Each number is 500 + 40 x the weight over its row's rms, rounded and kept within 0 to 999. Layers, rows and columns count from 0. Numbers have three digits each. The size before them is the row's rms in percent of the matrix's.

# layer 3 MLP down (transposed), 2816x704, rms 0.14, rows 1555-1594, columns 528-703
099:442485480531490536470499477483567473506445536467485515535496473449479458485502544514499486502466591518454450472483531467478574503469536492551548477532537576470477509478550491490514463559505536504529594527560443469476532509500451469446509475477477497534537455422501496482499545531476457430490579454533559558487531498517488523464556535530487509574488487435512534444489558500486535519516520539466472464456540497444457595494548447562503532537400511508479602518523506482522486504526532504418519499514504486480549564528519531461519532
097:566473481509408473580484491425571569496480539508498495463438435573502480517494482490516516456519465549510503453550488560496492414466459420513460490539478480506383554521467502471483492417473499522491530471482476521472495511514502507516499481506515491558536506538517467473564465528541496476519607478465506531485501507470504517459464500465472552519536467538519496454496458499493472495507463501492581554506546511548471452476551492493466525464535546553481563472428447491576463451487493516442547481572621501500493505522507532509476507
102:516495451557409527511469454408400457504484469482477473477547528479504488531564491461533491463495479462476473459509487502450500489570454563495536450506509501475498518516471415465421486590511537500416502525488541520471475537497503485598549517488557519497504528433562475480421512475477417499501539448508583443423462504502505426450570553519440508493482472536455520512418496520551515463483507493509515514457529469495556546435528456485496430484450543527551567571498528493522525487499484511431492452514503512491509509466464531524446521
100:492517512573430451509539414469461483496457480522459477522537508500515439417541492559560473446470567521491627502471529572512479539535490530501517476508553477548539421513466481496493546488519585565524507476509461466439486450463550482480510443501524503521441484436383509552496495527505506454483457463426546402437461505495502439514505547495565456426471506485443555540466545523507474558503496516521473505507469558529475532425564402557464489525529475567555488386467493425570457483485471474491445503514519581503464512601515479464502536
101:520478501439518476571558509497480532467504533526488479449564488523520541522454471439565437464515469467492481492479575480555460466532489495463431516500483478406486527504517432506556501511471528531468464459498548510544492489483447535556596514524516505457526575535470470502408563454515558481504527487519483526543497450479471546458513508464469490528535537437471599552617467445504502517527454390510468536484430567436500505546510494517492563467618518481540469464559493502478522490477506457543497473512422527519570457514469436471437527
094:479480497548467536493463539499535484554521484498476590500426436515477468472499416545521423408531565491485477462549479536498462483600437423505443407491539478426468517497448602475449524426529442516480494540520487508530421578485448489504493492528491460502487460535430538525519523512476468521500428475442445497424510537513481445531463560517490426475513446515545507499464477531600453433550495569450422488553508494544516454505535497479511485502512501527516478550497553502513556545632474583489474504434474536469494473502489453437446493
099:543531451487500487512482554468553501429411459510470478491492474495539464546547406544391491524459535570502449513526527471456543458433455465537506558503564464495565543490558519454527456516475551522511500514556502556581514506507484457452513450493471515534500512542445512566539481475430428498504515541514483513570491533450521489499472435470556500484424510514467456457505494514434593444437509539466523564501521528498495437513481536505538494406462488500551557454539503466497536490514481523431545528415470552500564527509438487490478560
104:465462489498552520443584481399526514495472509503490458473483547427463413564500632479525544495488535498592566553443453484499574399498531526486479479482521540562522477514453419541487489457495486518601488508433564491496417397453437524455474425557512451505503455545493507499526543536522502498528466508491474478504548502551551487590439504562601434557448491532501450452467567544465483505527539550531501493525522468504419532372488490485518604502517526508509509516477545505520594483497460527571473540471503492470494540530584488544551460
094:448565466532529501527492510521569513496453543506570485554569498505557516558553450518518515485498489446499454451509507446479462538464458514512436444549482482519442512502511475475552476555516531454543451565492513481505494477571470445442546511445548537506502581462536477556537549506533521450514487438502498447510506454464574544481484472509485477551563566471511479529513445433515599516452512513482526530501501470456504503527543526564529433558527495453556550484538478452523521574500502423564556546528409514529554468478511476469482453
100:507526494468465469509528483546478542478571501520476460521518524509515532483526561462511556465493541427567458506545486412529504550489528469501454521530490461526532524543523510470466545448584526520562532439483536487528477495575520421529530527504513454574523473460615511469572483485492496481532466519458450497466544521548513562506513478592536510524474498443490529546437484491495505495463546469490501510507523562539554510468562519461510473488548506454408515476592509462497517555453476509521452552516465507506452550469440542502442482
098:487494497499462448504524508505511435525510444489527476497539476472511539504448430476573502500517519513427529530511445508562430569599575521457507548531523436474557507525522560522499499511527552480547507508483475504544532537455494510464532490528516495544545543490600556449497485516510454517519556466494429501474428534507450472504523503551562542480537467473515500531467509494510505464520479571489489464443445520509514481490550560501469455557528464459618449456523509530466495559581552451417514471475463491506526445506518463490473510
099:449547460450465461480495478465461457514453474478511477460536479452488475527442469469468534423448543479501519498502493467447463427479507448531483498555477504473461452517539495507508490503451492497520503448449476413496471458562515538481438522495475449467536519520470508438557560567460454522458515492470490439491568441480478550445483495421502559488541501585516468503493427474504515417376485524551541420524445500516504466494540471437559638585434527427491544480510570411476516436518515464477490491590499487497498512462537471495475543
099:494467458457508491469460546495518470518523538499468537527527464429541491520443452457478527448543486560490534574490496534492507556466435434542511514519554442485561496483507527455490511466473483505490531537494488409540470580478411505484470538530457518499581482509437567509518502516476509572438471473533502436492492480540578483522552596485490521494478529529485495462524474469503535538456500636597539512502464539479485555434425552511491422489422500523472530514466435508516469423528468488523585593544527469487446500496550427519532456
101:531530484510560530492509512538514483538499508484580493536508524460506504465482474500478566473401503485494584460579481501470525455504552454453455457484476425531472533562474450475513565479416423487480476489496535592454530480561500520488562516471481480523549480532509490465546454463504498523494506492515511505513459532490525526437537466472557492553487500424511479562514498523482509478509570502560506467377527387443498451535500502434480519440489474508438469439557502505465469482442522481451537473528496527570468538563488534451573487
101:508474467467594461508583406530444566454520555505560539420535466477535488533524529490470508506552577526495467485468565498584510483448496470534590467482464490471547505533538456492447476453470503483484507507437490582513510525537484428548467525522521477490494545452444471519431464506506574514434506522574562499471460474570497464508497485390540536520478518449532524462449519527447563504527471526424555516514489502500450522455435451552561483471539486468540545400505458504479514525468530517544488494483544564482548531600453602516534485
104:540467514470478497506501470527460448550522521470481453579555502533475540543436457486540493543490427464457496476515489496503491509510610539424517424508474563473499501534542522549528491493528433481561503444494479452445480493496533446503561499513525550492546536564507490493500517407505512481502447584559559492502501438492531522489525490476406523526559489529577512560460541489565517544502551483511433493548452512522504505440536551455516558526550531482531459416518486536445504466479400503483531477517507510545454456559500470517516492
097:474514538451518549537474538411556450503535468534507490586501515525521537569558513547520564506500501490482451532565449503515503500522498451426556447514460545535487451496465533502577469576456549503498430514492496399500479508479575496422504501473521576534512585511488470533558531511532415492483417523502455548508500436437473483475495501441471529517494489479529400465529555425440518497474571535550531546546517553559587537518516470518453451518498517557488514538564497495458509487519507483426573516442411461509548523533490542514518616
097:564463569496510495438598476498475522561556515455523391483565489509503499536498562480500505410475579451503478475563503458446530491510465550562455479544518495455527506521457532392471451538484535548506532496464498574513537453495526527477490523479465493446513470523580521458530469469536503493499509416481435536540499492505431541485457499584468507521482451478513534460588537482459515509477510533466521519411415450526538475540534551514471430499485477493388458503508511516482509460448549513428435488472461482589459519556540481544518570
096:497467509502431480533407486471457483480506543487583455456480508456530527478477525519425472473463448499476455374485478466494502414483562502472438480449531524473478525478449564479435545513456487492509470429466494487434509409501439539525456423536457433541512471512465579460475472513430488488448525535535530549485565501589416525484506571492526532440481527562481484553515499493503552444514507491441494496505518484485489560552513495462498515522491479533509415463475515453517534543508510462484498476513506488497477436586494528525513451
099:571472498501505464457482513453555487400464509428580495464534504450541488474439472444473533474457414489556482483482512493566504500493429541513438511494518497514517458553529531509469485511501527431449474592483482492543520508509537501496512517489470506526504477501580478530500485425533484495455525537472503475520452543509502494540488468491479561553435492469518410519474494464521492522528492512433498575489500494525532513494455533474506516491463435460477532521454447450492506503535538549487523541492508448559454480476568497467551502
104:472419461535485524548487441530545501504455514544510542527537443537490552450583493533488478531482470513475516607490448520487472597506464467518517498446539498470496463555498539523481475492458435536439573522506479595527511437482535527513503509470510509569402573472533414548546446481576545473429453522588512530511492526505587512455483491499477549520604485531431502515507506503561548452502546544544502482523503478479442538470474518452454463511484565537510480427528500524563521474495485486523589476469531508547484587521425464467529458
096:460549437531496533459489531473502580527414463447569493536523540561504505530462456452450539433596538485542480568511572526514504496529493561518489505477557488472490561492467418487542496542497520401436568556498543509470486469466509517569535487521516517501449525477504518442447458528509498535533496479477503429514456520511499535525556492499474440489516430527515497433459500453484504422490497446436475537488460475501466482436585561512504405542451503509543563564529566485394461559451450456543557524443439456494525494481480561501478517
094:481600521526522506484526450470572562463522467468529519457523512463601526533453586512478478591503541478490601463454522472446514457547557476417518497478511532491449547499538540432482461466514465528510539494486531436386470493438467398460553496486535516530492469457503591495509478485530460529519463501498460542482447479499529585504529586481504473480463451494511462537490498437467497477491499607474568506441445445507524498488521499472470456452531488465479445528590514471465485482548512488533488456462558537532581505473500481534529568
101:510455508494572513467499508533476541458484562468528503483473558496529493501475486522493501485460487577416469447482450463460490464521507561544497558475477525503489457531526539490497492399578458527480485516480564492558572462493577440434485535479576503474500542501528557524509481475427555519451505538481463506458445562480474526519471478527540507512518530513480532491415597497475543459596544643469467466432502499492472516492454445488558473465542449527542479504521487447556503481604522537486466541548456564433445417460520492472427453
095:547484484576516487452492515508511533475447430465471571501502458490479469549469507482521459473510485443441520488525493462504530458417535514503539461440485538569518473453515514455479511532449541474522489542542473468492538555476473569571520466499519482469518513462570541493503566513475534521494489510447514547428497547502471509463513571536555407543460496492487539448465586503493450467577578495463523496481448518456483523560470571424494522494456509458527485494527459481467510537545471492495482432482471489538483450517554562534463449
097:509545525567582524458542416456538456455467499452523515468506487486492508503485431427503539475485522530454531422503433465526525553504504507494498505513519502430506447560561490457476463403443460424474450463539443462493499490479500497473515513458510497448473528458469525539515511481548521494448499550478498489548494481520456495491504556483465468512583479443439479514541519470478430466409501531503486529505545485447470528512558529513444564464540489495494476519520444466469548537433558597481446444562472537536518457524482543518546504
097:437539485394565527490474442480519549490576482470488478492412500491515417455478483493517534511535478474481462590502553486517478529536468505539546496556502484582543525569539466454464483468412462499519493473551446520466477455469456481513560511485444483528525445496612445461487518495458546511476386465487487488519467615554511512477465511497468517460573514408472489485516486476492530496496544578515500554575509529438555576441408513527551549527537498532537551598507449472497514565417523489445592493456519446497507519481473475560461424
099:549434519479549489450469543492495474595461530494516449430615567482519447456440444568539547513472445533485503460492497474435531497465552416550474420442460501515504503476435536464427521569483478496500535549510497440510523536529496520517476493452565531516499481531465549517428477575491462601515473478584545518516466543490575480499522581478462463517514534472523528490503499579430530480455520535468460490537592454512510536487552525517510606510453568476442507483475489497444446515539552531492508546550507561523534440542546474479538491
104:478484491530550430519518477476457491465510488512480535519472503528423471515486486527563509508483482594447489482497484523422538532464495507494515471487432436502462454522493561513485478548491485523506396445544468536548541459486470540481427527494434487524502544503480453539534553540529474499503580476451495577577494521542530538457471519440392527500487411469524494383522435460494528516548487439523405455451490404509456473498410533552420491499539468475544492396498520482506555488539493493497455451472524504560570438523529455468474523
100:461538436510546492553498485514537494457602508503501506620513488471526541454442542500538458557527506531460512480432537532497488500480517529504490406582447516469536504445465475468428414467525528448483427456492497569472523564488520467501431530514474463479524525504524495463501493453478476496505481460507508492519449486525569541442538496521528508488450490525451544479476500514509463477524494453530434499536555472468553546516484529495433541510565546451486507489524490597430483534430481487550466577437459474433519472489594432522499523
100:440496495496508452471540519495528591509540520524511541516519486570526503542498485467512496447466494519437497508578527577548488529487451529494443502527517509498540558480459515524527531445442534594580518574480502536501504535506453523465537558456477471469521565530540490462502464450508477544512521454446526477546509489433527539443532394488569495495540506504513484471504501505490515492503503552489535485542432427481416484493488496486504461476480516526502485518454515465515528535517572525447537467565502541580455448459480502418533469
100:442503510533470478474510464526509503479536504518477532578450435565459546439424513564486538520472532501567494512467507520468452509491452512469487470524478522571500543579519431513470489466454504532577503526549548519470548530476541542503480486544469455537516454444479540512463463507457484495531483489501512470493491464500583431525512523514535454450564548500538535510538543516440565504528482473454520543539508487436521457493475506490446524460517536497440488496524481502493511543480479540475522460495518485466487434481425479413505542
098:534503490453568545514486504564493449540511477524478563435438540521463535564462519591530466600560518503515489588541461413517464490537610535519519468485477531507546491504506524442495477507516469516464564463451624435521535515465453425492494432440450453464464471488519534475505525486553503468504518576482506532554510505470457531490519540465476510512509456472552532497521523495475511500440492472470438491414597509556471468470506509405535514539511447497464483527534477446506566538489531545459516500430433565462438453489507522539469478
102:522417580500519444543536571554539575495494504504529521564519529480477537544492544504499520431533493489498510518530416464481493561430459523471546487495489608511521520431457516469502517492517493448433534532487506515520538556452497507513520511517465517424546527504482519452477453461540442447519501504523467449438471474586501424528488543521520485455584499544477499525508440467507529448454518492560505495534533553522504577494461568497470542524507564505567479514484520559493470499536519469435479443467490581570468541492470512486520525
103:498522476542442517508525458453514584511475514536512561522558492511527473499452490528442535558503486454542490456487526461564501522519518480462437463506485483493480407493479508431506430477520485532480431527464477539516517492465455449534520539568468458605495524448487488494477453435546538414494535508527515576479531550518571422479483496487500517585496497502509517452411493538451449471520554484493573512464455462485501500509468539527488512493480472509444511493467524534532546495494527555503453519554459521492542432565513454530434436
092:521523486465524534510452547546521496528471493503493507541449508444535582468464435499476481476504501537481477535465533468486454477411533519525491514581447486565553478543447485503517495435487502525406472516478495516462439489448543455495507432483502533498493550468488467487457490506497495542515525516635524470495571550479478499521408518472491539509490435487547533505466472480520536514480513466453473481448536450475471479468532476497459544465525461516505539430448505497525533486468509479494590525474495542464549455478573560493394518
103:535525584525443449455530476488456532508492501470476489409434473499541474546504533447427471504573538548511431440467537507474503521465485521489449533483576489457514563588527498500525479517534536530534548508464432532459433542441518444491477489492508525444564531495426544515447492502428476478514488529535385507514515500449446469447498473480442464500384513521510457498500529481400484475413436483494501556544521453589569496509532493518479516526495495526524555529565508503528561442508484466492508452529506474430471495413518541504502498
098:472473471459493492490495405532460478483457455493426458516526538488529524527461467458559545487563469554493506553486536544471527495533448468440462516473432522578486518519415483573540567542549483562538475543432505525591466581501419502527494498523393520434507470452468467571606449510452474505503493461484551469446418591498495471515449504439481459458513488480555477464494468481545495547492474520532551514453502510478473467428526448520434586466498508497535476489493526497487413489522488595501470517549530537502569446428520502522469534
101:452547463472536500396474485510472494436536512501465495511506376512507491536644444507419490481449509406506553445478506524565521506481472402444475493491588525500467473485563521475543526511511478466521466504471484546519576524436482429519475559548463558473415459479531553488603557503497465414538499458499468487459534529583538498450560445459512430509485482528491516594472484576481471565455504518512476492467476460482488543442568460491581507465539494471526529437492486525472505492471559518554572465486521512475526479433544525532541481
097:473435536468414536452501468495507458440535439508460517558518425467476506465516504497471503518426552492524462464447446474463468506477456464519474445461512575493474468547502534528452626486534530540536477528529533492574496452487522496521510434531489486589552501507565521515467524474457510544457493516476490524466577488444520502489480410518523495491552522470546500576542514523411475465535486522479454496528477479436501547532481448530450460584497519522535508459463474508493500445490488464512494488472505559459501514506472524539475558
# layer 3 MLP up, 2816x704, rms 0.277, rows 1556-1595, columns 528-703
096:506467542526455473446473544540452538472536555466567474451541476516484462497529452499507576506494528471495487547447510511522463473503507506487481506506517533544471505603514493450470565490436511518508502384487507481509499528514440561471403516498501547491535537533542506458532509484512469531493453545475525502535496505454575551522513484445516621578570494539530458494494481515424523519515544491482546477455503454504545417535551590498463516495434537529491543537493432534507465468515489547514514483523470470478499535515525489576534584
104:466542545484532563491520537468431556492430545566491454479486495605482482478442512516519457483482477535489450521440572472433548505529483541502524478452505468479493509580448595498465480479500513545535490572509517520484503581386466519536510465511470455527531511453382535560497583566502481532424502440562509457495413508532529508517511450506445486484496474475434580487483457531602508555524454531506542446537502512540500508489441509509560477500492518467482481462515509460551478483526539467495423430534547490473526534533462501479452470
100:513518408448473519517458560469519547518509504448427479562511555535492499541479523504622485454488551482543441497491564542500447550513529554501496466466505495429463481459530494529474549418537516564468562501492545462510484483490596550510508484505509466480489490451465507492494417460482446429554515525496478402509542480549520523493488473494499454481560497537454542460497575443531424534561505524426502489473431488555493482475510506508528520445541535549471530484498466497529493495527545464541496494476495491461516521572543460528491460
100:468518500477464509527466608438514455453509498489524499499522565507500464510509487486507553493462483459557479561508451464491481503540521575589500496454473514477513514518584475424565503423421508533547528497505437512600446478507534512501502524558454498486463497544488537563484509469453503421533538482488479506512440540501542483522468468588444470573406433461511461579508498470513479506468488484522564490537500545436453475486492501529493523447513462496492500456532486464558508570512503455489503538459436524396389527485505425395477445
094:478518486534548565471435471476429473458542586563499507520546442496425507438461545445506523525486547479536489484472563493459489526584503508494508462501582458492476560549437509441517458548442520510444501478566560510432511420537534537519458566462561443549463534454485561504509503599523518490436560499509514465480495503466521469573440550478525501476492511549530489486514534435525516476508479445503464546535529511522499528473448531533517519534508461534450520557491458473494459518494504486459531557408525558528466536546547514522496516
101:486478465518522484438525513599466432500455518485541470514468480515503446484481514514484488533538529474471498486523547493514461565470488442434537483502517484494497490514495424448513507528483551517497519445515472508546592436505588564472564443506467519547497512467427541444523450505495450546475488462513502498558500447432389520545485510517557511456454522460535497490528452508442537542477514458515483495473480536481524462509523429515481479526456501479582567487507527495510414478582499524493481458540470534517571562499499447492410547
104:508475514605427518552472581501508520498436561518543482486513477492478542462532484459512511557518506523575479463473561463485556526539543522455449499465506459544495577503460514559507602460465483485575500518438565584544450483474486492526482448544471576516504500548527596521519481579536538549520448542496514506584533542527473511539520524478524585563484534463470534542492490443517519491560520497559427554433429475480472538422574562547542522510496490576433603572448520516513616473490488505561504529513523486518490532511540456503540508
102:484499520529499477575437547506438509450563489487438454538517530549572474489551541508438443468467490467517536516488568516567487543490502524417518402482526506493480434534520559491550506571465522483563496453434500527491374494444551593483507531429515551488516518477556469514512448488521498481488566508556497482539485561535476489489500504438482487517461487487501538536517539447506446529522560481522488493546479496465546519533515524508475428518572497503528461514515426531504531562493573467535506439527493552522455487504522540541502500
100:481467532477466487446525478503493548522548551440541505503552542510548571525524511484544512543484580400464505493481386454561521487542510442465435444501497502499546547542504475571513482498523491443500485497436503498450477497519530504586472544503517607496539492583455565469507435411497569543446549599533486482536511518534492529538537541453462480473543503443557493555515437627465474486509553456484543557483566525537536470448505467459540486508515532468483467478486526479508494504541456481494465496491512483487455527512513524542543516
092:515515514562541518489557569513529521553496535452507466455491529446512512467493548462540521464449472538517467557557516488485511448496564489579515465517549471513521490595528492451453538518602510492441501515452447459462559491432478463522559580545588554529479517585488538452439514502528436476506513522491556469497549485529491541495492550468541477505463538467520597493472500540515534512480476478474493528515496399479537454597436467484457463478451473540568444512542556496513558520511527490436517540404474519502480491444436477511524533
096:492538523489502442490499489496463503519565432538452520553577571513491546479524462480510527510446432590552559554521489463520499489490551436510487439555479491452442512450516495512528484472502519540509480569425522477425427484463497564548568520522465544481530484526480445562527545507468442512555423533450496576526470515444547471523481488452534563467517525518619448484594496558508545486456437504530532457497511509477542521524492422560478592516499487495489440490522523509530470460533479454467470496494479563480507606499467457521458505
097:490523444522550490494452482577504552516503563443526494499437511505547593509449469479502495528476440494489501540530522468538459500478521467494532530512496454503479441589487460522469494541416548487480469452535522474566436539434553480596444448529550568468547459535470469400575565491561435524522455477494481492520542510555492547564440464530531472461492500552473464503480466433559528550458464465475505501527525462520509485533531461594505490435488514501463460426532468553547463490459522496508565500573452479496494521472509501468502518
101:565546475493469508501545414532501506464601520488557481536498495555528546463454450501432485497492465524487496493580480526453488541389544484541499500528556479437458534542491496447540499478557520471465481521442501523547501458590518477475580562490494444505528481488483566595421495517427463575455447438559541524465454498567475479438523485520596499521478537487490501504481486607494554525449559453503500524535542444548502477470544455528527537468533491526502501482493448555463457541533578513526499439523452434484476503521409500468443553
102:526492492562502452534493524526514449470531497559558453449437503564542506489556472411523475435468527540393484582481457446489534545484512529490534480476540518475540495449569543496510517596547536469519526493499503436489573497491486560444414478520518487476484539489502470464494485513449525520487498484483577522485499562505512463478414556418513500452528409535516509521491490502509476480526464479420536498503483457461478554515415579550524551508555497438439500512475463496426465468534557476531486453497472604571538467486481454488463468
105:534468571484469538624551531477539479511451533544450569440541505558502569513459481485526473479529427502509487499523484485488457475484522509476626455469591476495540490525496519529532452540505474551435471512505479511436469537446533554488446596504529496465561531512457514492523542488460516577479436547520511536504485514463475480501514519470491515507473513478478547481482472523571486484518560492546514457430435461537492419554540424459494477446468502499463462520458535491505515445496431480572528507575465484565430493523460407486516529
098:498452534472461543543499451485517527547550536505486425467497569581468460530482509507488567435472486512450498518524584526491535467386513462484503519492539461474518478566523501465504491495480503550479435568547492456577491452522535563486508520490583509493474478460470515493485444459545427446571440472535507516499493426515516535525555471463496507551556544613489482499423478479546556488511489473456562532439456543493559452383503533466577582526485461562497494440526485485462532540526487473540487481491557450506484456531380558492529546
096:523503427479517471488537508562478497494489495528553494497502507552519524424522496430493496479439565458489487479472510488509457516510474496568523449460451484528499512496551474482414458484558623534518532518465510466516538524462561482504573524572451416584580512495518457416492462521577436470494421491567489503580531505536486558614564574499476539484496525496498453509488468484482534488492521433560569540449497436510506522561520572473396512515500559471400447530510563513514514537497511521502534524490487514514472541510520499537545550
095:525563553457512533497558562558462512463486533510493443554421524538461548509499507483425533457529503534520584538526454522415565509541535409539448476481473548459478605463543493486449518511472483503546500530390484492486504528536508492529538531556465504470545542474533489490530485517519505542508461547460531547461594475497516461465514492446506490510500443479387484465519528478509516528401507488536399520523559455524443465536458506499513582506523542535516505504505484488547504547546494536508493460464462549474492487454517505537523545
098:492498510492528541490542501477464477562500562472462456560511515586568469531513441462410479488563482489539406551419507565510542522529473448489532602546466560445561454544521522514506470465552479504500534510452457508483530558534490537464492492465494444499503510516500518505498575522527440552524526484489477455536488487412454446459528451478514481457516414466547473476538523507484522442560473527571525544577432456528517555520505532509495521462528476400518440502493481488472533515492481442494530496566466528542487438461624515475508473
103:465515525487472513512485519516484447502473490459515493490486507406521558487525521470469606491499496562535503540521495446474460484455553577501469515553537487540471457531476519511547536474461517500482539475545510519539485495576492507536528466463429467485541494484485542494445543481493545535492458490520559527458467494435475500401512500424416446492595533448452528475550488553544557486478539417480501488502542408511495543537500464429534525526421509503521481428402492528543599440537511545449479468463390523532479519382506423579474502
099:575506499506511512491440544522484571459506518517497556548502483528536547357530484441457396472552505445581511523512549441467569482496475505506562479513535536437483533562494477491502503485502478537519448506568534510469423512487476478573490468490556472514513467490498549425493495516504480588473518466479500489470515478535489602474562528535552499496441517566507525439509469500545491479485478529596469487496465504452490458478482476436572505409508472473479513445418481568503559502492499468485516480500525547553545542549513529523471483
092:526540594469533467523473564556425395596458464518472546498518478539442555495493542495473548511486528537476466464521528419516521503432552556486498474495552487485443493501513486481491540502478468512511506493494527509529561521431492508498438592438516512428499467523516440502447461585523502482525556476505469582502515557494512489452489501406431460559490509546480550494485498480543453499516555553524496520483507480539477549479478492520487469446505404505516547469571591539438475450473518498477489526405475412527529455466439547537567595
104:431574503488514566393484530466431503542555487475623472550430482500491519528479390472522505592436467471461419497491495503499536466480526522437573554482489464477539455475511499511545554467504506514560526516460517477502533497537461527516415535443530478568490474544498522551591506499497542482468547477520519472518391521459376443529462539523481497447488534467460482502502522487541492534517557534548452495505563456500496518513620546542463490471467471503504531467462522480545506540535514490573453485533377558517479534480452473478515458
091:513486518530465611424506491470544454501505522491566509414530577512430509509478515543495456473482549503491420488485482550523506525474533498476503461441498486508498473524456407579534543499491537534487462438460502489535514461534541503542543482504491501507459487559579467506466493399613455497449569476482456447517520477597469600517451464530507452543541517401512497551463524470470464429481512482550446439558628480512496547482531448516433490494505507493529514522524446544549524519577532526514489454535520453573490510437575442504548505
098:526470529540568449545578528528520497537525510611543552532470534525535449473470482515521421612517422449541493547448463575469499473485471530505575523533496498513491498532509563613485544533514507544488497487526530474531492454484530390532474540460476453550483535576517482500515557469507466589530534527498513519492429441491479534506515523520528518504501504460533469429562483456568532541490489478510504498556532443588494465520528453524470515515458541462434514497479509519479517523512594475509436490531557489475519478530509502530457482
096:478491474554531522451472524489471455505535496479584469491491505477460496489474484523433542551502572498448504468456523505495420537462469458454466540545523500486553543456493500475576545521442483502419513482486545484458512524498523483447533548458474458573590499512473531572540605483522532458513468495487474497538512453556523502556474408495537506530496520558497583475484542466509496561503481445514412532583490519452527532475530566480455459524514521431524542461479539456548542497506569480548514512535465464570482494476464547502533514
099:458492505600498471520510558512497532605449463524460499539460488524443505525511516519432545532514452543538542498551512462441499511498548519476506468493475482440535491523572460494449507531530512500503484509455518456469454455509458479443479477487450546448532459484446472480455545520517482535508472515505509537515455488490495550472501517549606565554445527480472488534454561618505532444489543553488506499486526536483442524519520430496540461501462461545540540425479503453465522543503498614504487573452438510516430460488556500475497478
111:518533510481483484507499443494466457545484482457514562499498472559457519490479529502478520537456533430493535501508476514458582486481539538520547472518498532430491484575517506537609548509541409564562500551412527519525459508572409450540505514557450549543447502476512484529472521486512473517526560505496422521566500572441479505564440486448485468503483506493526450478546488510501479504493477541516493504542456532585469456447440435476471570488521484549457524457497498540533439510483431494508506500533537530557545482467448522484517498
102:431449529535599540546538474527492429514523479497521523536513568499509499502507487490582589549505452486528451397485413614448460478555408487458483494543469540487524502446493458475502532557546526495500461530496438561576562445511522502427529515488542454481460507511528419506604425481524448471458421477476492479524415474490528546452481507489505493544468426421487475429446511448432468490469567546538467426477493472524449425448495484519536547433492489522485523518507519451491455520487510486485486538531537459461495478555517544477417525
100:509514506503516480514396492574589505495453506472521495482516483575560520462508447505548526564493504519549551495536510551463469577513492509454521513496477524504492455566524481511580497529513569488506489552564510492478483577510564508453488468558478469504459506547552446526498483463508520547460418475457579495417484487494493510465523454484491534585544554498530522415512565549475518423462540519461515527508531440529435489494508474482569536613545500466489383515500521549559518608562530507543504524512468502469474495485512490439480510
102:522494558528416446490499591522475498452575560559453488521519481498540503503447480470540460452417455427506541493495494537453512521526494542466498489490506458468532474472556418563546559536507409551499469475552550498479569464497517528514455475504515455503569416479501503508511527495482427452522420396517509490545513485464530561512529462510499504491543484492468509422468543470518468533499551512492440507526453467492493500592523547439463520513504515520465575484466567552556487485510496561435448482501474511455558483518536515513461490
095:533556442479503515539453457513492510499512519461496481473449487532429529479469551466518503426521453480473470462502455508483539451513563457496530611431413458533495408435440519506475496493495486494490504498408530486531502539573416539507469543509462521497497537465550427460537533496524533538484505510533557560493484489500505491468418504466523517517542491459408461503480452544500513528507474501507471529475481502528489538552540495535568492493550462632542495573478495523460529524537503500556565465460563534478478486505530534481458515
105:532496464478574461488454587570503501520522494534566470462475528517466551490527470484448505498484536470466494478484526494530512580433551471466547473495466518482490527507578490459568461576448489499457503506531432554484464457552520612533440524474445556470470462479554455494514506512494504602454520500508517502518598544482489472469451595505451474518570527503482466573501478500534511456439416520476550534507483478502544450501506491490461568571457483500555512469569519448446513420506516449472526435499455479487529453496430482466483501
105:486559513509409468624506555517492498530528436504530430488457461478548504540452462569495453529477464504481558552512521512542513551483548436513510590509412458548440432564462502492459436461525531504528507523449557526539532503468513528479447489497535534499521484479506548470430504495569445474489509549547516497518497439476527533490518568508545463499532500482543560465545532538505488553574514451481557430532559449411438509501505523452489531439493544491498525510465503535532592536477528516579458426550414561497499449451460530436399482
089:449447504518437462556524551507481547514527497499513555526510496475545469499553433437478482505493460494501560469507556486502540441462572532539570508505466549513506598514586507546472501474513443477489509513491413525602424429509505572483466613501480444543546476506435507540510527532474491500555518479567508517520501447465476504565468504511513474509497508519461450443490506470480499580474490507511506491548564456517490475424482530518502574472542490452500438545495442551525506582429515479512430500514480441525473469453460512551526413
102:471535489534513496514522587561573517450475585427508521504508543464460497601469483530438478500465427493510439523492488452452444442485405557545482555548489509496510506547514488485479416469610490489472486475509478516467493421459496538598481536424462507477550529456455458530480484504544553502499537520483451486530534491438415488524482487467556455496465448496468465518520531434499473467489525476421508493551447429573559478478574477505424483532478464481499495426585493495476491423482539442552482494534502484535465429538500520492490523
096:412491479520479582460445561499519531504555506538483505528509546502509523518527479487455429518477430513499532477518474460487507471556564544569480512438487496489477484473510459509495497401530486536417455498449471490472479457472518513481485421534537487421464547404542553498481509517458538460542547595524490530492583482525472461443454472558468550487501514447466498499469509499505462490429471528476498414464489473494515502541557522462406485458526450444462457486510471493528508543504447484618482538511520500532568439527523511416521493
100:477485534475489495529518486485486501517523553436439443560510520409507478467527478511437493535470462467510479516493532472461543474592538390526566558491553519520536488512528454522535430494508509440389510498515429483572486478492477447545478498501511493494466457491493532468492430529508451426530501508447449502461496524467514469493538493520527465466471509482557471491511495469543459486509496503483527546465466505565469438492538460571485451492525420521521501514529534552426589483576475494475500446493531496544496499523546512463556459
097:468475497501491488456492482465558500534491505530563497500484556529549507488469484470455440519456483467456520511483482599482525499526482475451531428473539517527533510491509470572547539486535578503504477494430481514531509485502457498489487436508529525534495566517474560481470537553493483545432430498520581532502402477443524445447497472477512497500495502448451556513472526512533547465544491504456456556497471428500549421516436495537452484510492468495493516478488561488526481464537478509485476501465476485492523486526541510466551414
096:446459504459512593473460517409451584503411455546389515528550498537536455518490533534447509496495507512486536534449545482501524522496499491440491537409599501525459473458449485462471486515489491468425494473478407508456453545494474554496515450494455440467526484455538516478516477490546526387513497527506456504480446451468479538491473456438513550445539554535573542480447445494481420505505536515507510447498505583486401547487368520455546516520476547517483569510543540463532477491506418522460501541519580489460517464446512509486485498